{"n_layer": 8, "d_model": 64, "vocab_size": 4096, "rope_fraction": 1.0, "init": "uniform", "init_std_o": 0.0, "init_std_up": 0.0425, "warmup_steps": 462, "schedule": "wsd"}
Each number is 128 + 24 x the weight over its row's rms, rounded and kept within 0 to 255. Layers, rows and columns count from 0. The size above them is the row's rms in percent of the matrix's.

# layer 3 attention query, 64x64, rms 0.345, rows 0-31, columns 0-63
size [107 113  92 113 123  97  86  99 100  77  89 100  84  67  70  91 111  89 110  77 202  87  93  82  75  62  92  77  83 101  88  92]
[[149 139 130  91 132 145 139  77  99 141 128 119 133  78  99 141  94 145  83 125 137 101 101  94 131 149 140 156 123 139 127 157 145 179 125 143 117 162  73 122 160 116 139 146 110 147 113 125 126 126 118 137 122 165 100 150 156  99 107 126 102 133  99  81]
 [179 188 148 121 127 134 123  89 138 139 137 106 124 115 138 137 124 178 116 124 114  88  97 113 112 143 102 132 109 139 121 133  96 152 109 158 138 142 108 149 166 146 124 160 160 124  97 132 166 102  88 142 120 139 107 164 161 106 113 144  95 166 114  99]
 [110  83 100 115 123 126 141 156 112 100  99 159 111 113  92 126 123  75 150 142 135 174 150 142 142 126 167 154 137 121 117 150 159 108 154 112 156 120 135 101 115 126 149  89  92 128 166 148 109 163 174 129 167 119 124 115 115 140 152 119 152  95 157 148]
 [113 123 136 150 117 134 117  91 164 109 127 111 143 170 158 131 147 162 136  99 119 133 114 118 135 148  68 145 153 128 107 135 106 140 113 171 126 160 133 156 130 100 104 178 173 136 121  76 151  90  92 108 113 147 160 141  97 125  98 123 120 125 110 108]
 [105 156 103  89 129 153 130 133  86 107  92 154 131 133 151 102  93 152 137 121 115 132 107 146 121 122 191 101 106 108 156 124 135 118 107  75 128 112 132 138 132 163 148 119  95 102  96 147 102 152 160 160 111 137 137 118 161 142 165 140 142 158 168 132]
 [175 138 120  97 117 130 109 127 128 120 143 159 158 110 154 157 119 162 112 108 123 100 125 107 134 110 137 183 149 144 141  69 137 111 119 132 124 134 134 152 156 131 149 108  94 149  71 150 168 129  98 142 109 131  88 171 145 124 140 100  87 122 144 112]
 [127 154  96  79 107 153 123 150 119 144 137 145 126 123 157 147 134 143 120 104 117 147 113  99 114 126 173 150 146 108 134 136 150  95 149  87 170 100 113 159 128 129 164  96  94 163  86 134 127 119 126 177 145 121 156 149 171 150 156 160 110 119 156 121]
 [140 115 114 169 120  97 123 103 154 124 129 147 126 131 164  95 114  68  92 125 126 158 130 122  88 151 160 107 126 141 125 169 170 147 173 131 134 155 121 138 135 103 143 137 138 116 130 119  64 107 157 116 152  94 130 117 122 169  91 143 118 110 144 145]
 [135 137 142 129 159  92 101 103 116 175 126 153 153 111 162 119  99 104 118 141 180 124 156 107 144 109 101 130 133 135 164  86 149 177 124 141  86 115 156 164 107  79 145 116 118 142  92 132 122 131 148 105  98 136 108 160 107 140 131 112 123 127  94 111]
 [140 104 126 136 129 142 129 120  58 129 117  98 133 112  85 102 103 154 113 120  86 144 115 149 113 184 144 156 124 120  97 126 169  94 138 138 136 171 110 106 176 128  91 161 123 122 108 140 155 142 120 136 131 112  88 119 128 103 174 140 114 138 141 132]
 [102 149 149 159 144 145 110 138 116 100 108 132  71 131 172 113 170 139 125  84 162 128 138 111 148 147 127 168 152 104 140 173 126 139 162 142 114 154 116 131  77 115 160 146 163 169 167 111 136 131 123 150 127 167 127 104 123 139 144 117 106 136 145 138]
 [149  75 125  93 144 124 171 120 128 187 136 122 142 144 156 154 148 123 124 131 120 150 130 102 109  92 144 112 123 156 150 151 130  87 175 129 138  90 129 154 122 136 136  93 129 169 159 123  80 104 122  99 131 160 127 160 143 155 105 149 104 114 111 118]
 [131  95 115 112 119 150 145 140 116 116 126 151 118 180 148 132 136 177 103  95  69 139 123 102 131 163 168 173 138 101 119 143 122 100 130  92 174 128 113 171 142 121 152 108 138 129 121 117 103 121 121 162 138 120 150 101 176 146 115 157  97 125 129 143]
 [ 89 147 127 161  99 140 115  98 149 133 133 132  83 157 163 105 174 149 145 116  94 129 141 141 108 102 120 134 129 105 123 140 143  98 134 123 177 140 147 169 131 141 135 143 140 165 148 122 113  85 154 113 162 126 148  58 141 150 118 132 159 158 118 127]
 [130 142 160 145 137  91  81 121 163 161 137 169 124 140 159 107 165 103 130 127 164  97 140 115 129 149  98 116 146 122 155 107 126 155 123 157 143 135 179 134 127 116 141 130 134 147 134 102 155 152 154  99 154 127 103 113  63 113 141 111 155 174 119 114]
 [103 125 108 132  97 129 121 138 132 128  84 124 133 115 127 120 141 126 101 168  93 154 108 110  79  96 157 125 134 119  93 166 187  94 138 108 146 169 147 133 162 137 118 162 121 150 134 139 145 128 115 159 133  99 122 159 149 119 166 164 156 171 149 126]
 [ 66  82 115 128 139 119 140 138 120 108 122 140 133 131 140 138 146 108 118 133 144 162 157 145 128 105 127 130 155  95 163 105 169  98 107  94 117 127 117 140  99 109 147 102 101 145 132 145 139 169 157 115 131 133 125 145 104 112 173 101 187 105 155 176]
 [ 97 113 117  97 139 138 134 149 109 130  90 162 111  95 128 128 122 101 117 155 158 128 167 127 131  97 153 104 110 112 200 101 139 165 113 108 102 141 126 116 131 121 174 130  99 128 114 184 122 175 174 122 123 144 118 141 157 134 141 104 131 100 138 120]
 [184 157 157 140 112 128 118  80 160 144 149  86 139 158 134 135 137 137 132 111 107 118 105 131 131 123  70 163 138 136  90 116  88 123 116 167 148 121 111 134 152 139 107 148 154 144 127  99 159  85  88 125 120 117 117 145 107  95 109 141 124 152  85 132]
 [144 135 100 130 109  98 141 157 180 124 146 166 143 133 157 144 116 160  93 121 127  79  88 123 119 127 169 162 131 115 109 170 143 100 134 115 159 151 136 161 150 137 123  91 109  87  69 147 108 138  99 121 111 139 141 111 160 147 139 119 126 131 139 142]
 [ 96  89 105 131 133 131 128 160  80 143 120 151 114  93 116 107 126  84 118 144 148 146 141 132 125 122 192 116 122 111 117 167 170  93 146  94 139 132 110 114 108 113 146  97 113 109 148 141  93 165 174 153 142 122 117  97 153 141 148 137 147 118 162 145]
 [164 102 124 127 140 137 137 134  86 165 118  59  90 136 101 116 148 120 124 130 116 118 140 100 122 147  68 146 107 133 141 104 102 137 111 162 139 171 120 108 104 131 149 146 148 133 147 115 141 139  94 131 112 146 141  86 111 116  75 132 163 116  92 135]
 [161 116 129 123 148 158 105 167 132 191 151 110  82 119  86 154 142 128  85 166 138 153 117 127 129  93 124 134 109 125 119 123 133  92 121 131 136 163 131  79 154 140 128 153 113 164 134 122 151 149 131 117 125 134 104 182 153 119 178 151 135 115 132 135]
 [150 133 128 127 161 147 142 115 160 135 163 137 134 116  95 119  70 103 153 125 143 122 140 122 136 160  80 110  98 141 153 107  92 180 125 146  72 101 113 113  97  98 111 116 137 139 114 158 106 187 116 125 136 113 111 115  95 113 125 123 121 102 131 101]
 [103 135  95 172 102 124  84 157 134 150  86 105  75 131 137 110 152 119 108 146 127 136 103 112 110 147 131 133 147 122  99 161 151 123 128 149 182 171 112 131 160 134 113 115 137 142 144 105 126  90 103 140 120 133 124 107 130 112 161 118 158 173 179 134]
 [138 152 142 139 144 108 137 105 170 113 109  96 127 144 137 142 102 118 102 160 115 137 142 107 126 116 124  77  82 103 192 136  81 156  95 107 111 162 136  83 164 145 147 123 145 136 153 111 156 141 134 121 104 134 124 157 128 141 109 105 130 163 100 158]
 [132 125 133 118 143 130  97 150 120 197  89 159 121 114 135 130 139 140  97 171 136 118 123 118 141  91 162 133  95  93 114 131 114 164 109 103 151 116 169 120 148  99 141 131  97 160  95 139 143 154 154 131  92 116 100 157 144 109 158 155 159 158 103 133]
 [125 195 114 152 120 140 131 153 132  77  86 136 131  97 116 140 118 131 104 137 127 137 116 120 151 174 144 140 156  78 121  89 158 121 144 110 114 165 149 124 144 136 146 126 113 146 121 156 169 134 107 174 157 142 159 106 129 162 138 156 117 167 136 138]
 [160 112  91 119 111 110 121 141 152 162 128 100 151  95 131 116 137 138 106 138 130 125 124 107 103 116 123 188 132 131 134 143 121  75  87 107 194 153 150 124 142 157 113 102  90 167 133 138 131  91 103  95 117 158 122 138 123 111 110 148 130 146 138  84]
 [ 81 111  93 165  72 154 105 143  87 135 112  93 104 129  93 131 126 109 147 175 100 108 122 134 152 120 118 103 125 132 110 131 139 141 155 147 110 168 111 111 122 135 110 160 137 112 147 125 150 112  96 162 137 118 148  93  99 128 159  82 117  99 150 147]
 [133  81 104 148 169  96 104 124 118 154 135 143 160 126 141 117 100  98 154 150 137 121 134 125 135 150 111 101 140 178 159 113 122 159 133 187  92 132 128 136 118  97  98 107 151 118 146 120  85 121 119  88 120 127 133 105  80 140 101  85 105 106 128 116]
 [121 142 110 103 153 162 108 110 131 137 147 130 114  64 155 153 121 118 136 166 164 156 161 131  96  80 120 131 148 195 145 150 140 141 166 147 118 124 108 107 114 108 101 137 119 132 153 158 101 101 149 141 148 101 145 147 126  89 118 138 113 135 150 100]]
# layer 3 attention key, 64x64, rms 0.344, rows 0-31, columns 0-63
size [107  97  74 124 128 101 126  74  80 110  94  89 104  84 101 107  63  79  95  67 129 143  98 100  76  86  90  93  90  78 113  93]
[[154 138 152 135 122 123 114 160 121 145 143 125 147 142 114 135 132 156 148 109 112 105 121 161 126 151  80 125 132 137 148  95  96 139 108 180 138 130 130 125 133 147  90 125 136 161 126  97 150 122 114 135 101 120 162 141 106 105  86  86 116 156  38 113]
 [142 118 151 158  94 102 121 122 149 158 155 118 152 154 134 117 145 123 123 127  88 111 115 140 121 173  93 102 139 133 168  98 124 123 108 169 146  96 114 169 115 135  89 119 143 115 134 122 114 123 107 140 111 142 173 112  72 108  79 121 126 129  73 145]
 [109 135 120 122 169 161 165 154  90 140 105 138  86 128  97 141 139 106 114 137 183 153 136 134 146  94 125 149  98 162 116 133 139 117 116 113  99 148 126  81 150 150 110 146  94 144 131 145 127 153 142 137 103 141  94 168 171 151 178 139 142 131 150 136]
 [ 92 121 113 156 111  98 146 124 136 115 142 148 153 122 165 122 144 123 123 129  78 135 134 127 141 145 153  73 122 102 142 123 161 123 150 154 152  85 111 171 120  85 131 116 164  82 136 152  96 133 123 128 135 125 115  64 118 113  85 125  99 138 126 150]
 [137 147 117 100 118 168  83 133 117 112  81 159 116  87 117 133 128 142  98 126 151 146 141 117 104 107 179 144 136  91 133 159 142 114 133  46 155 135 113 123 125 111 167 109 103 119 123 154 140 130 134 135 117 111 124 120 161 119 171 145 142 159 156 131]
 [115 112 138 141 111 162 117 128 129 186 130 153 104  89 118 151  87 117 145 148 117 106 137  99 121 161  93 169 136 148 134  73  90 121 114 153 145 150 115  89 146 148 124 144  99 136 131 157 134 123 109 132 123 118 162 161 127  90 143 101 154 106 103 172]
 [156 144 142 121 141 132  84 142 117 143 125 102 118 159 110 131 116 173 155 127 126 113 140 143 148 116 104 152 130 137 155  80  74 163  79 119 128 137 133 113 147 181 107 160 109 149 114 130 159 121 117 111  84 130 125 190 121 113 135 110 149 141 111  91]
 [102 109  94 107 146 134 139 127  81 141 145 169 117 149 155 149 154 114 156  90 138 115 136 117 149 111 117 161 145 145 161 133 175  67  99 148 103 135 117 195  86 136 149 116 107 136 118 120 131 137 141 158 127 149 140 117 141 147 145 127  97 150 154 118]
 [138 105 147 137 142 154 118 126 132 198 102 150 141 144 145 117 103 100 124 117 175  95 111  94 137 154 136 121 121 123  87 163  81 118 138 146 143 133 153  88 175 129 128 123 131  87 157 115 114 103 102 135 168 133 125 104 112 106 100 151 128 119 126 171]
 [116 157 129 128 110 140 150 116 126 108 165 137 122 105 139 135 141 138 185 122  96 140 166 139 132 149 142 104 125 125 159  58 100 128 140 115 124  94 108 106 107 130 162  97 118 151 111 189  74 130 166 139 112 146 157 114 154 148 131 112 132 152 113 111]
 [125 110 121 162 124 106 144 102 126 137 150  92 138 137 143 127 171 120 111 131  95 170 131 165  89 152 189 113  96 121 113 159 153 114 164 114 118 124 109 165 143  82 108 133 125 114 160 127 132 100 127 104 127  91 116  73 160 110 119 112 160 141 123 124]
 [ 92 142 114 150 120 125 102 136 102 116 134 151 106 101 146  78 112 134 169 101 173 101 132 156 121 153 149 160 127 134 139 120 166 113  49 135 166 136 144 134 120 144  85 143  99 110 105 156 123 133  97 120  99 144 135 126  91 113 128 150 100 131 139 127]
 [145 134 131 148 140 122 146 105 126 122 127 119 124 127  94 143  98 154 172 139 120 119 116 141 148 146  84 168 134 166 132  78  90 139  92 154 136 134 111  86 144 168  90 150 127 152 118 116 149 138 117 111  85 129 182 172 128 131 142  84 135 148 115 105]
 [167  91 148 119 155 131 153 111 145 129 143 136 140 136 157 110 137 114 138 168 171 146 137 123 146 114 147 135 123 135 127 154 121 133 127 136  98 135  73  98 153  96  95  83 190  94 122  91  70 169 133 122 126 127 111 136 153 120 148 112 118 131 156 119]
 [127  93 133 137 141 130 110 107 128 106 116 140 130 115 130 143 138 106  80 140 152 133 113 102 133 127 188 108  82 107 134 164 146 138 182 115 111 104 106 140 100  89 163 119 155  96 146 143  76 140 122 146 158 105  93  87 162 140 116 136 131 117 154 122]
 [164 150 115 142 100 116 104 145 160 132 145 113 131 153 138 107 164 172 146 131 106 137 140 159 174 142 109  97 109 133 168 115  83 137  97 114 138 125 138 146 119 163 139 176 131 138 108 132 118 113 136  90  86 161 118 178  99 136 112 144 100 132 126  86]
 [133 177 130 108 121 162 129 122 110 146 116 111 123 121 146 119 142 136 113 129 125 134 155  89 134 125 163 115 140 141 133 132 137 114 140 129 149 167 177  86 127 118 113 168 137 161  92 108  97  89 146 100 135 131 143 126 170 189  91 142 116  69 150 115]
 [173 125 147 110 103 173  95 105 146 147 116 124 118 139 140 135 147 145 129 143 123 126  83 105  98 173 100 142 114 130 102 159 130 107 145 136 137 195 127 126 155 112 123 173 138 151 133 127 192  96 105 119 145  98 149 150 161 101 113 147 123 134 138 124]
 [138 117 144 167 133  73 135 115 138 128 155 135 148 127 137 133 124  96 112 112 106 125 153 138 142 151 107 107 128 125 164  92 139 122 111 179 102 106  91 159 102 139 126  93 156  97 124 104  80 158 128 147 121 155 130  90  85 128  74  98 136 124  97 127]
 [152 138 147 147 113 117 130 108 121 124 114 139 162  90 146 134  82 104 178 101 137  93  95 135 150 147  76 125 148 124 103 123 128 137  92 105 102 140 139  83 126 167 135 165 136 125 131 153 172 133  99  89 134 139 113 151  94  97 134  97 152 141 103 132]
 [139 131 139 123 130 151  96 155 123 168 119 108 110 148  94 113 132 150 145 138 147 125 132 141 135 115 119 153 102 165 147  95  97 135 101  88 126 131 140  96 145 170  98 159  77 175 114 139 158 113 132 128  81 118 131 183 132 113 173 130 153 131 118  95]
 [138 119 125 143 145 115 170  84 119  96 148 136 176 119 128 133 158  85 117 136 113 147 139 151 144 141 142  96 160 121 120 158 156  73 144 145 130 117 121 127 115 108 138  91 176  92 145 114  76 144 134 137 169 145 126  90  93 143 109 125 138 164 137 136]
 [116 114 152 170 101 111 138 110 137 105 160 125 125 123 159 111 163 101 132 161  85 144 128 126 133 119 134  81 126 145 148 140 154 103 150 139 159 116 120 128 120  91 118 146 155  85 147 167  93 124 135 135 145 118  89  69  84 104  87 104 135 129 115 145]
 [140 127 117 132 131  96 121 109 142  78 157 120 171 130 131 104 152 107 100 141 140  98 139 115 161 104 135 104  94  96  96 126 148 128 168 109 153 135 184 118 165 144 141 130 160  88 141  96 128 100 137  88 155 143 151  89 102 137 106 156 146 117 105 128]
 [128 111 103 136 125 139 113 131 120 112 110 108 131 175 135 177 144 128  96 142  79 173 140 143 149 160 175  95 100 133 139 160 145 150 177 109  88 115  83 172 109 106 127 127 134 111 163 134 144 162 146 151 131 111 120 117 167 129 130 124 140 148 143 115]
 [107 105 124 132 112 162 122 150 130 151  83 147  93 110 137 139 129  98  96 148 122 141  98 134 107 156 112 136 160 136  98 151 142  73 156 138 169 153 142 130 104 106 100 138  66  97 166 133 109 117 127 148 152 104 134 110 110 117 143 106 120  87 138 168]
 [159 143 130 163 132 133 105  91 146 130 143  95 134 137  82 128 122  98 141 139 125 111 116 141 147 158  84 130 111 181 149  81  65 147 116 144  98 123 114  83 126 188 119 154 109 128 127 106 118 125 143 147 116 131 131 176 122 141 117 112 125 111 109 110]
 [159  98 147 112 144 109 120 139 153 159 121  79 130 117 152 116 151 127 132 142 125 110 126 132 124 107  75 124 122 132 100 133  96 136 121 135 112 154 152 115 151 158  97 146 101 109 153  89  90  99 101  93 127 153 106 172  88  97 123  98 169 108 108 166]
 [132 160 122 114 135 157 101 113 103 195 100 134 112 170 175 100 131 170 119 129 135 138 150 142 129 157 127 121 130  79 146 146 133 153  94 120 129 136 136 126 146 151  90 115 170 103 132 123 161 138 100 160 155 138 161 171 109 133 156 127 108 146 108 144]
 [ 95 130 116 138 120 129 176 163 151  97 102 117  99 111 152 149 145 105 129 134  81 177 151 152 105 116 147  55 118 144  90 132 104 133 164 125 136 127 121 138 123 120 134 117 136  93 122 126  87 140 158 135 150 138 103 124 136 123 106 125 170 112 153 171]
 [ 72 102  96 134 142 132 144 132 109  95 113 172 133  91 139 148 116  80 110 110 135 125 113  92 126 151 164 120 116 124 117 141 184 105 162 128 121 119 132 143 122 118 155 109 135  96 147 140  90 147 141 153 160 147 125  69 141 138 134 138 123 127 167 166]
 [108 131  72 167 104 137 159 155  97 135 170 108 128 117 121  82 128 116 107 114 144 133 135 114 123 125 129 140 131 109 134 124 164 128 134 121  77 146 121 148 138 155 146 103 168 152 128  92 121 145 180 169 109 145 123 137  82 132 149 145 107  72 128 143]]
# layer 3 attention value, 64x64, rms 0.356, rows 0-20, columns 0-63
size [ 84  97  86 110  92  92 105  87  95  98  96  94  97  88 108 114  87  91  98  99 110]
[[152 140 169 150 163 174 124  80 172 108 144 120 123 126 150 119 105 153 172 141 119 147 153 101 117 129 103 103 138 127 122 146  86 156 170 120 160 102 134 158 135  92 125 164 137 104 146 116 134 119 154 124 135  85 161 130 163 138 140 105  91 137 117 135]
 [122 130 145 124 129 121 152 173 108  82  74 118 110 121  84 130 131 134 143 150 127 178 139 132 163 105 101 123 120 125 129  96 137 122 116 123  98 116 128 111  90 140 115 134 128 183 138 170 203 100 127 146 131 143 127 155 106 104 161 119 133 147 104 128]
 [140 109 154 125 105 131 161 112 136 108 148 116 120 132 128 145 122  91 154 173 151 154 156  95 148  81 138 130 145 187  99 125  86 153 144 128 108 109 150 136 125  94 152 159 131 140  99 138 114  94 147 111  77 102 104 182 134 131 134 127 116 133 103 148]
 [108 141 101  96 112 118 146 116 115 128 106 104 121 138 109 124 145 121  90 101  79 111 115 103 144 121 156 119  89 107 141 124 184  97  88 126 108 127 133 116 139 150 140  94 148 108 117 104 126 177  87 157 167 163 103  89 103 136 125 166 153 122 145 114]
 [137  99 138 124 136 148 120 191 184 160 106 121  94 163 126 150 135 127 146 106 182 103 148 132 138  90 130 119 151 120 107 145 152  97 128 130  93 143 107 144 136 128 105 118 145 124 136 122 119  79 108 113  92 140 102 141 117  93 127 135 136 176 167 145]
 [139  77 140 118 102 131 119 131 107 156 121 131 142 167 174 113 144 109  93 128 152 148 140 169 140 143 157 139 109 153 111 133 194 104 106 137 121  98 102 143 136 108  84 136 163  98 128 153 153 115 174 139 125 116 118  94 146  99 136 122  85 107 124 134]
 [131 111 125 112  68 137 141 113 153 135 155 118 131 114 141 162 112 146  97 125 122  85 127 152 118 149 119 121 137  84 160 141 114 109 124 124 175 138 118 139 149 108 151  87 127 122 134 135 127 140  80 139 160 126 166  54 133 167 127  91 159 114 108 129]
 [110 159  60 151 123 129 109 174 130 143 139 110 149 104 112 158 142 101 116 197 109  79 141 151 129 111 106 101 135 109 110  80 135 113 126 130 128 122 140  93 150 163 132 114 122 130 141 137 128 134 181 112 124 139 126 111 107 121 118 109 164 153 122 102]
 [116 181  86 117 149 110 125 118  63 139 161 122 129 128 106 129 156 144 115 131  87 148 124 155 119 195 126 151 107 147 118 108 117 135 119 131 120 170 123 116 143 104  80 149 136 127 114 124 167 149 119 127 175 133 145 126 103 153 140 111 128 153 137  86]
 [ 86 164 146 126 125 104 146 147 132 121 118 127 125 129 136  98 159  81  86 140 149  82 120 115 166 126 116 199 132 143  73 106 169 148 109 115 143 144 130 108 121 131  95 137 113 141 135 115 142  98 176 168 156 133 141 137 154 148 137 119 138 127 139 136]
 [122 151  97 137 117 114 114 118  87 142 167 171 122 150 142 136 159  82 117 104 179 164 162 132 132 150 128 143  89 157 119 150 125 101 112 125 110 127 131 151 103 136 107 127 129 116 126 125 162 108 206 155 132 148 149 146 146 142 127 128 122  80 153 123]
 [152 121 158 113 128 107 168 143 150 144 123 116 153 158 116  98 136  83 119 101 123 138 127 115 158  86 145 119 103 149 139 112 189 114 113 123 122  63 154 165 119 134 136 118 132 157  99 133 106  93 141 141 109 106  84 126 134 125 131 169 115 151  86 142]
 [126  85 125 146 147 156 113 110 131 161 121 128 156 128 199 115 105 112 131 126 144 146 163 104 136 122 146 111 110 164 130 104 147 159 129 129 101  83 156 159 124 135 151 134 149  82 129 135 111 126 194 133  97 114  98 113 146 112 112 159  98 117 158 134]
 [ 94 127  88 140 163 159  79  97 165 148 147 130 116 137 165 143 146 132 109 109 119 117 119 101  66 167 104 143 115 116 120 145  99 158 113 129 118 150 146  96 142 150  84 144 145 115 174 110 153 127 137 113 153 119 155 128 157 127 113 154 122  88 138 121]
 [123 116 124 142 144 120 118 145 144 144 105 148 113 149 127 105 130 124 154  91 148 126 146  91  76  95 178 129 134 142 131 147 150 158  65 138 126 145 134 157 156 175 147 142 137 125 103 105 156 103 137 114 105 147  88 162 116  86 123 173 140 136 155 148]
 [126 131 136 120 122 131 165 131 127  74 122 196 128 139 106 123 146  91 122 121 115 187 164 134 177 129 126 114 112 119 143 111  85 115 149 121 147  69 125 147  85  94 138 113 139 124  98 114 133 153 155 119 119 140 138 117 106 132 138 108  95 105 120 160]
 [135 156 131 113 115 154 160 140 164  91 120 121 102 160  73 125 137 142 125 136  87 147  98 122 131  60 106 103 143  67 134 145 104 116 163 128 117 116 111 138 131 138 151 138 127 157 110 112 131 132 116 114  84 116 121 165 153 122 128 127 114 104  83 155]
 [126 141 177 115 157 135 118 158 145 110  92 151  87 139 103 118 112 143 134 120 163 146 111  97 149 119 117 128 144 116 132 112 138 137 127 127 126 127 120 131 152  97 140 151 139 204 125 118 143  86 142 139  74 129 104 185 135 129 143 162 123 106  84 162]
 [101 148  89 159 131 134 112 149 136 131 129 153 128 150 145 107 149  76 104 182  97 150 150 161  95 139 148 121 127 131  90 135 113 120 111 138 129 110  98 118 111 131  82 115 118  94  89 127 146 145 179 105 138 113 135 146 116  91 122  79 100 114 140 158]
 [126 136 118 141  95 149 143 116 133 132 181 134 159 103 143 157 110 142 123 164 128 123 140 152 128 156  96 113 142 107 140 114  98 148 150 120 177 111 118 161 117  86 121 118  97 102 119 130 135 128 150 150 158  85 174  80 138 150 145  66 109 154 120 139]
 [159  91 150 144 144 125  98 130  93 171 172 139 119 133 148 162 123 142 141 114 192 155 107 132 126 171 107 145 132 137 131 130 131 127 152 131  92 134 131 122 125 117 103 156 146 162 159 160 117  81 149 125 101  96 146 152 169 141 125 152  94 115 107 101]]
# layer 3 attention output (transposed), 64x64, rms 0.35, rows 0-19, columns 0-63
size [ 96 101  90 116  98  92 108  93  96 104  98  98  99  96 111 114  93  96  95 107]
[[134 133 118  93 154 141 127 111  95 152 159 127 127  87  79 169 107  70 141 140 163 113 133 116 150 108 104  99 110 152 110  90  91 147 150 121 128 121 138  94 107 105 138 123 127 129 128 139 107 163 138 145 138  97 154 137  97 100  87 144 151  92 157 146]
 [115 108 108 160 146 117 136 152 117 159 103 112  86 118 134  89 137 108 120 136 106 121 102 123  99 117 197  85  90 127  96 153 158 166 159 127 110  93 126 128 115 145 136 100 118 167 117 134 102 168 137 146 126 161 102 148 171 109 112 128 115 141 128 109]
 [158 105 139 115 139 118 184 152 150 132 131 127 157  86 112  98  86 116  98 160 169 111 133 128 151 170 121 111 101 141 144  86 119 167 114 116 108 126 114 108 124 122 138  98  86 150 104 137 126 178 136 106 166 134 109 113 100 148 108 108 100 149 110 115]
 [ 94 141 136 123 107 143 124  93 156 105 106 128 116 140 155 121 151 139 138 126  96 149 123 117 126 124 106 173 181  94 142 181 139  98 138  99 171 117 155 161 126 134 132 152 155 114 126 103 143 105  98  92 127 157 130 153 166 132 175 131 154 154  90 133]
 [129 121 109 164 136  97 138  86  93 122  84 125 138 140 112 114 141  97  83 115 143 137 119 105 136 162 176 128  90 110 116 126 150 143  94 159 152 150 155 148 151 110 128 143 128  94 165 101 150 112 111 128 131 138 107 113  82 170 140  97 103  94 130 155]
 [134 150 145 126 118  99 193  96 103 125 152 154 145 137  70 159 142 151 123 127 104 112  81 116 124 131 126 150 114  96 115 108 106 157 149 116 157 118 106 125 184 101 114 153 112 137 136 162 127 139 105 152 124  93 139 105 156 157 148 112 100 124 143 160]
 [117 134 127  87 106 115  92 118 122 151 136 128 122 126 172 191 127 123 179 148 118 132 121 119 136  94 112  74 178 179 166 156 107 126 116 126 140 128 125 146 112 136 125 165 161 132 147 129 125  87 105 125 125 133 163 180 113 140 147 117 134 124 135 127]
 [135 130 121 166 129 114  96 140 158 124 141 120 135 121 151  59 129 136 111 122 163 146 102 124 102 110 113 101 168 138 117 206 143 100 147 133 135 128 105 170 129 184 118 112 123 134 125 147 104 105 140 151  75 123 106 134 141 124 116 112 138 164 112 126]
 [ 56 123 125 108 112 143 152 142 127 106 142 144 132 150 182 110 158 146 156 103 116 142 119 104 104 118 112 161 155 116 108 131 163  92 159 148 137  97 138 100 134  88 130 127 177 133 122 130 105 101 148 128 102 105 143 127 143  65 117 154 143 118 138 119]
 [104 118 124 180 129 184 150 146 133 139 139 157 121 154 108 119 136 117 115 113 124 114  99 135 138 126 173 124 153 131 128 156 157  96  94 130 125 164  96 152 147  81 149 153 135 142 140 130 127 141 183 131 154 139 162 142 148 121  98 119 125 197 106 125]
 [105 140 139 127 134 117 147 119 136 116 155 150 192 158 104 152 120 138  82 107 134 109 119 140 106 176 163 146 145  88 122 110 131 136 122  97 132 143  80  93 132 104 106 118 161  76 142 121 129 182 145 121 123  97 162 111 133 120 110 145 126 157 144 153]
 [166 130 149 129 130 115 155 111 156 128 113 132 139 139 101 100 110 138 127 145 160 113 121 143 139 128 115 132 119 111 154 126 116 160 118  83 121 132 133  91 143 128 132 127  84 172 121 143 153 190 123 118 150 146 117 112 159 170 147  76 107 155  54 120]
 [176 137 152 130 127 112 161 104 158  98 136 146 151 128  59 126 113 127 100 138 123 131 132 134 154 159 116 147 113 104 109 107  81 106 129  72 152 141 104 124 154 123 136 122  98 109 124 136 137 169  99 152 118  94 118  88 119 158 114 129 149 125 149 174]
 [113 100 107 129 119 149 112 133  98 135 127 127 131  87 114 175 145 122 117  98 114 141 147 152 103 112 119 114 153 130 103 167 104  69 129 168 167 146 121 120 156 114 107 133 130  90 120 105 139 151 142 120 108  69 153 116 130 123  92 178 155 116 164 149]
 [145 160 116 145 116 118 143 140 144 107  77 139 147 157 108 111 132 143  91 100 118 115 128 154 145 157 144 169 119  77  77 102 151 126 103 111 158 146 151 138 156 132 119 133  98 110 108  68 181 148 129 110 139 119 105  94  98 152 135 134 134 122 126 148]
 [120 162 151  99 135 121 129  98 135 127 161 149 111 140 127 131  91 105 121 142 174  97 138 116  69 163 123 102 104  93 184 111 103 161 154  98 122  93 117 143  75 112 156 100 148 128 119 156 112 168 118 142 152 126 128 142 140 125 134 138 109 141 106 114]
 [132 105 137 142 143 115  91 146 115 177 124  91  98  77 116 119 101 107 111 123 180 103 146 124  89 101 103  97 106 118 143 144 109 172 139 152 119 105 170 123  92 158 134  90 119 162 151 138 118 133 130 103 151 159 137 149 122 115 143 124 107 146 108 101]
 [129 102 104 145 156 109 146 181  98 190  98 134  87 133  95  94 122 107 105 142 144  82 153 121 103 116 168 143  79 119 119 119 121 177 115 132 142 138 134 119 122 137 128 102  93 164 140 137 128 171 148 137 158 146 109 133 148 128 115 132 110 124 132 108]
 [111 186 140 148 120 110 128 135 106  90 178 132 154 117 116 115 130 131  81 102 135 102 116 132  82 136  88 143 131  71 111 128 140 114 172 131 129  98 109 162 166 106 121 136 128 116 104 142 122  97 128 147 126 104 126 105 107 111  98 147  87 152 106 151]
 [118 136 133 101 115 118 103 112 118 132 165 130 139 129 137 179  99  91 161 149 154 125 124 120 134  99 122  64 153 186 157 124 112 118 155 101 121 101 118 131 104 105 143 136 167 154 147 148  95 105 139 167 117 112 184 142  96 121 100 120 129 125 141 131]]